Weights of a small GPT-style language model, trained from scratch on English Wikipedia.
Size: 11 heads of 64, MLP 2816 tanh GELU.
Architecture: LayerNorm before each block, learned positions, capped logits.
Training: a variant of Muon for these matrices, 1025M tokens, 3911 steps.
Each number is 50 + 12 x the weight over its row's rms, rounded and kept within 0 to 99. Layers, rows and columns count from 0. The size before them is the row's rms in percent of the matrix's.

# layer 7 MLP down, 704x2816, rms 0.0353, rows 548-584, columns 264-351
099:40 46 36 33 50 52 50 31 51 62 59 52 46 59 44 57 22 57 40 50 48 37 66 36 44 30 40 51 45 39 61 70 45 64 56 75 46 43 42 66 48 43 73 49 58 53 57 42 48 56 51 56 75 54 44 58 46 57 36 13 25 40 62 43 45 44 50 27 45 52 47 51 42 57 35 51 52 45 35 52 59 43 27 62 18 53 64 40
100:36 50 58 46 36 27 34 50 64 37 54 51 52 53 70 43 33 45 57 73 44 48 43 48 38 57 46 55 32 63 64 57 56 31 55 34 69 40 41 63 39 60 42 48 50 44 31 49 53 24 54 55 34 74 60 63 49 26 64 63 39 60 57 50 23 50 45 54 61 54 63 49 69 29 50 43 52 48 77 43 59 30 44 31 72 45 53 50
099:45 71 51 61 46 46 39 55 58 56 67 52 51 48 45 50 47 41 41 46 58 34 33 61 55 46 66 68 49 63 45 50 30 59 32 49 49 32 50 49 50 23 67 73 47 61 55 62 57 52 66 76 26 33 45 59 51 56 71 41 60 53 31 40 33 44 59 47 57 43 65 43 53 72 34 42 55 59 58 37 67 43 61 78 62 45 60 40
100:45 44 44 37 44 66 62 58 42 51 43 24 49 61 45 27 42 58 60 50 54 38 38 45 27 68 49 52 48 33 56 33 36 53 55 57 52 47 53 76 48 66 58 38 48 66 21 44 49 59 44 44 50 44 44 51 60 50 35 30 39 37 47 40 48 45 63 65 54 60 59 58 57 61 74 58 46 57 39 59 66 19 55 58 40 52 54 42
098:28 49 45 51 63 66 61 43 47 46 48 28 53 50 52 40 43 76 37 66 51 47 48 42 51 40 37 36 35 44 58 37 45 61 37 78 80 76 44 53 51 34 68 49 42 51 52 47 46 23 39 69 45 43 68 34 47 62 67 52 60 44 63 60 57 62 56 55 44 46 56 34 40 55 77 46 18 47 79 53 62 50 56 43 26 59 32 43
101:61 44 44 56 58 63 52 55 48 41 38 51 66 47 56 44 29 65 46 42 62 58 51 63 41 58 41 45 39 40 60 33 50 55 52 45 57 49 56 39 63 74 37 53 65 35 52 47 26 40 27 36 25 32 48 58 62 39 35 61 59 24 40 55 77 46 62 55 83 42 60 59 50 48 61 60 53 33 49 71 52 44 37 61 36 49 73 51
098:65 65 49 42 59 65 48 50 42 37 70 52 62 62 55 54 64 51 41 31 44 63 80 81 69 51 57 44 49 46 47 54 56 42 31 55 60 59 49 51 48 50 54 63 43 61 61 44 26 50 44 44 54 61 53 46 30 54 46 39 43 64 49 40 68 44 50 64 65 51 46 46 55 58 45 58 62 51 59 48 43 48 40 37 47 50 69 83
098:60 31 55 47 30 35 36 53 55 48 60 31 50 41 62 35 64 23 47 68 51 54 54 46 38 77 56 60 62 60 61 37 71 56 48 50 61 48 44 72 46 72 52 32 55 60 36 34 61 50 43 27 64 71 50 24 69 58 64 37 49 46 44 55 41 45 27 59 50 40 57 58 59 38 57 71 34 76 47 35 64 58 46 64 36 42 65 45
099:28 60 36 62 30 49 64 40 59 45 22 60 38 45 51 34 55 52 50 36 51 67 59 30 49 36 53 57 36 37 33 30 42 55 50 43 51 46 59 40 60 61 43 45 62 54 60 60 38 83 44 42 53 31 44 62 66 49 79 47 35 63 43 46 37 49 30 59 45 49 38 68 46 50 39 41 45 49 55 77 62 53 57 46 27 45 43 60
100:45 39 41 39 39 48 63 51 78 37 46 60 47 52 66 53 56 50 47 47 59 59 35 57 40 65 52 57 35 62 67 37 54 51 64 43 46 75 54 63 57 44 53 39 57 34 27 37 65 61 44 30 54 41 46 53 55 36 39 55 27 55 57 36 63 46 42 67 53 25 83 49 34 57 34 62 33 57 59 63 57 40 56 41 45 37 63 82
099:63 38 56 65 55 53 46 56 42 38 32 59 25 45 49 59 69 36 48 63 48 81 42 55 52 58 45 58 48 56 45 60 71 43 66 57 54 47 76 46 49 52 12 42 41 28 35 69 52 49 30 51 48 28 54 54 36 57 68 40 43 54 53 37 45 56 41 54 45 53 43 32 52 65 59 47 67 58 47 60 63 53 47 30 52 39 61 49
101:41 39 41 60 38 49 42 37 45 46 37 40 23 47 48 47 73 48 37 55 38 41 44 42 58 50 43 34 59 61 55 37 38 37 33 68 58 65 55 59 40 35 46 36 53 40 59 56 70 53 52 51 41 45 58 45 58 61 45 65 65 53 57 57 49 59 57 33 42 43 56 46 50 41 38 62 29 57 44 54 35 59 50 74 57 32 39 55
099:57 53 51 38 67 47 59 67 38 44 43 39 43 46 40 56 56 43 62 46 46 45 77 26 60 66 32 36 45 40 56 64 46 57 43 66 58 62 42 50 60 77 55 50 37 62 51 47 47 79 49 45 57 54 37 53 55 43 66 60 43 52 58 45 38 45 41 66 47 32 52 58 53 50 55 60 55 40 46 45 53 45 64 63 45 56 27 52
099:49 65 51 85 43 44 33 40 59 49 48 54 45 47 23 67 57 40 53 48 35 26 39 45 60 48 51 79 40 41 36 55 62 43 36 71 35 50 44 34 35 56 41 51 45 59 57 46 49 56 46 29 67 33 43 74 61 74 48 50 60 45 06 57 51 38 55 76 49 30 70 75 41 71 47 49 58 56 48 42 59 47 33 72 37 44 47 68
101:61 49 63 45 48 57 52 59 54 53 62 55 36 49 46 63 49 52 37 36 64 39 56 42 38 36 27 55 56 43 52 43 58 49 26 88 38 41 61 52 58 67 54 65 48 50 54 33 74 36 58 61 60 60 62 44 55 51 50 58 24 42 31 42 56 51 36 63 36 62 63 35 68 39 49 44 39 55 82 42 39 50 34 60 38 42 54 69
102:83 31 53 54 35 51 53 54 56 34 63 52 54 56 54 70 50 64 28 26 39 61 19 57 62 35 69 57 68 53 56 50 76 58 58 52 40 52 77 38 50 69 75 61 66 61 62 80 38 52 58 48 63 56 52 35 65 44 52 67 42 44 25 51 53 44 39 41 44 50 47 36 46 46 60 28 61 75 65 44 47 43 54 63 60 55 55 58
099:58 36 63 45 49 39 71 48 38 57 59 55 50 53 57 66 25 72 56 32 52 54 49 47 69 41 55 64 30 60 51 57 53 41 61 65 34 62 37 41 46 57 61 59 48 55 50 48 51 51 48 46 41 33 57 67 51 46 52 57 53 31 31 44 79 61 52 42 52 57 57 50 44 53 45 52 56 46 52 22 44 49 47 55 48 54 55 74
097:42 47 47 44 73 27 49 37 39 52 63 45 37 28 31 70 58 61 61 63 54 42 55 51 51 44 70 50 43 60 50 63 48 52 35 48 51 51 39 32 51 61 47 72 58 40 47 62 62 63 54 53 61 43 38 60 59 32 37 39 38 65 14 47 59 49 61 37 21 59 58 47 51 31 39 38 54 59 52 33 72 67 58 50 57 74 47 56
102:53 76 53 52 48 51 50 47 40 48 62 61 73 38 27 56 44 53 53 57 61 29 62 50 59 41 69 43 34 57 63 61 49 66 36 51 37 53 60 69 34 59 77 32 54 58 31 67 47 54 48 60 70 56 45 80 40 42 59 53 34 56 51 80 64 45 61 69 44 66 50 40 60 52 51 52 53 57 56 43 60 66 61 57 59 75 58 57
101:73 55 28 23 44 54 64 49 52 47 73 58 66 43 38 40 41 61 38 61 47 73 47 70 37 62 43 51 40 42 60 36 42 46 52 41 44 75 45 32 56 47 56 67 48 39 54 67 44 58 34 62 33 20 48 39 56 54 51 48 74 53 39 53 56 55 41 41 45 43 54 25 28 45 51 61 48 40 35 57 64 60 30 31 63 57 58 56
097:63 44 47 47 54 45 46 40 68 66 39 44 58 54 66 26 53 48 53 45 46 59 47 41 37 65 32 49 47 57 37 31 71 56 49 69 55 43 62 55 37 64 73 58 43 50 44 63 43 73 48 53 63 64 43 69 56 71 28 49 54 59 52 50 63 58 42 55 51 63 70 35 52 66 43 44 40 60 67 48 57 25 66 47 45 49 57 66
099:42 43 51 44 44 39 41 50 40 40 47 41 75 49 40 34 61 49 48 63 46 53 57 56 52 59 66 27 48 50 33 61 43 34 31 54 70 63 55 27 44 46 47 54 75 34 66 58 30 54 63 64 42 72 54 56 31 41 54 52 38 59 51 52 62 51 67 63 19 41 58 63 59 33 41 34 56 38 40 58 61 41 60 58 61 48 36 58
100:70 61 39 41 63 31 56 42 63 74 81 63 33 34 45 53 57 40 41 65 47 62 39 48 54 55 61 58 49 44 55 42 65 42 67 33 49 61 44 36 53 39 53 38 41 58 61 60 28 52 48 42 67 38 46 57 59 59 67 47 35 48 61 53 47 44 66 45 40 60 58 43 45 59 54 59 47 54 41 48 43 34 46 67 54 64 48 47
102:41 32 46 53 72 43 52 57 43 53 62 64 60 49 68 38 45 59 45 48 60 69 56 47 42 38 61 42 49 34 50 49 69 53 74 68 45 62 59 67 61 47 44 45 74 47 57 60 42 60 45 39 48 28 54 45 33 59 53 54 64 59 39 44 70 37 54 62 43 50 48 54 52 69 38 42 56 35 70 41 55 50 63 48 43 59 51 52
102:49 56 49 55 62 45 54 29 50 42 44 63 59 47 70 73 65 47 42 56 53 60 49 43 41 53 77 47 66 43 30 57 42 42 57 22 36 38 73 47 41 62 44 43 66 43 61 28 50 57 35 51 62 40 44 73 30 66 77 61 52 53 34 46 40 49 42 42 39 46 57 64 54 54 65 67 68 70 82 45 51 66 44 33 68 48 66 53
101:50 41 50 40 39 61 37 44 54 62 64 34 67 45 35 55 55 32 51 70 49 37 45 74 45 45 40 38 38 43 65 24 51 27 27 63 71 52 52 32 66 37 40 54 58 32 56 38 38 38 41 54 51 63 57 56 71 46 56 58 56 59 61 54 49 47 49 45 43 59 33 58 59 59 43 68 17 76 43 41 74 50 54 68 34 42 45 51
100:44 62 63 54 63 49 45 50 27 43 51 24 59 66 69 72 45 68 47 62 47 22 58 60 51 39 41 68 63 49 46 58 60 60 44 46 66 54 43 55 44 43 61 55 54 57 55 47 66 60 51 74 66 61 47 32 62 46 46 46 60 37 61 59 71 48 50 47 61 62 40 52 50 50 56 47 44 25 52 40 53 54 44 70 26 35 26 44
101:55 53 31 71 39 46 64 59 59 56 63 63 65 66 34 61 49 75 62 35 37 35 63 40 90 72 59 41 40 40 16 38 50 55 61 37 63 44 76 60 42 50 60 39 40 57 84 55 74 30 35 58 53 63 45 34 48 64 51 41 60 59 45 49 47 57 47 49 63 42 43 33 51 61 52 44 56 43 56 49 45 31 39 55 57 40 56 49
101:55 45 55 64 52 49 75 42 62 57 46 45 52 42 53 37 50 52 46 75 50 53 48 42 43 47 66 45 49 28 46 40 27 49 49 42 41 49 34 47 46 46 44 44 53 49 49 51 55 38 57 37 56 39 51 46 59 63 47 34 49 27 74 49 47 48 59 39 69 57 54 15 48 50 56 59 41 58 65 47 41 57 43 56 63 81 53 59
098:20 48 50 73 50 34 44 28 39 60 50 52 58 63 37 51 56 66 53 47 52 57 69 81 49 57 40 61 47 57 42 38 81 50 53 54 56 49 44 28 48 63 45 51 56 58 56 49 18 44 40 45 70 26 49 33 89 70 37 71 67 57 52 32 45 56 57 38 53 45 32 50 39 54 56 53 54 61 53 61 67 22 58 50 42 39 60 63
097:62 55 25 48 65 56 64 50 60 38 75 58 31 48 53 58 54 42 54 65 51 71 58 63 72 60 68 69 54 54 30 39 34 53 32 38 47 61 36 38 43 43 37 66 59 31 73 46 51 50 47 46 38 62 51 43 59 42 61 61 57 73 83 30 30 50 56 47 38 52 76 51 65 51 41 49 56 73 68 63 47 33 33 55 62 54 62 75
102:51 63 55 52 39 70 45 46 71 38 59 51 67 31 46 44 25 46 55 45 54 62 49 29 54 53 58 54 49 30 44 45 51 48 78 33 69 30 73 46 49 38 33 51 53 45 51 40 52 34 64 47 48 33 39 41 56 31 51 58 47 49 41 48 39 52 35 64 52 55 60 60 63 63 22 53 56 67 62 47 54 45 63 52 64 57 41 33
101:36 63 46 47 72 27 46 51 53 58 41 38 40 51 41 59 30 37 58 65 58 35 57 47 51 57 57 64 48 19 41 48 39 51 20 62 46 58 31 53 60 30 47 31 45 56 49 42 46 41 59 69 35 66 52 59 39 22 44 30 33 41 59 55 42 41 62 25 49 31 49 44 49 22 29 37 36 55 22 44 39 38 67 31 50 72 40 41
100:37 27 46 56 51 46 57 49 64 69 48 51 38 58 29 47 49 68 57 63 49 39 60 45 38 50 32 49 54 63 56 33 36 37 41 35 52 57 42 51 58 58 47 34 51 39 51 55 64 75 60 40 47 69 43 42 63 49 66 74 47 58 44 43 50 55 17 61 35 51 70 51 52 50 36 41 51 44 85 54 34 47 62 56 49 47 52 61
098:20 65 53 49 60 61 49 62 39 48 52 57 59 42 53 73 41 50 67 47 63 75 54 61 46 57 42 52 57 48 41 44 50 46 47 38 35 50 81 38 64 48 21 45 54 48 40 82 67 66 42 66 37 42 50 57 58 79 42 31 46 58 24 42 70 48 49 48 51 51 57 54 57 37 59 81 69 36 52 37 54 70 48 41 33 42 46 62
102:50 48 38 37 75 58 36 52 34 65 48 50 49 35 49 42 36 62 51 76 58 33 51 56 59 50 59 57 59 50 49 35 55 49 53 37 50 60 39 70 55 46 68 61 50 33 72 44 41 49 22 62 48 47 58 30 42 56 57 54 13 43 66 67 32 55 56 67 45 56 63 74 47 64 38 62 52 64 87 45 55 53 58 18 63 50 53 35
102:40 46 53 49 49 53 55 41 39 46 51 23 59 57 39 64 60 45 46 34 46 38 55 61 50 50 44 49 48 59 47 46 48 48 69 51 11 47 60 28 42 64 35 62 45 65 41 58 51 47 54 66 55 79 43 50 56 55 56 41 67 51 49 62 57 43 52 37 72 38 57 44 55 55 64 38 46 56 59 62 33 39 24 06 29 43 43 61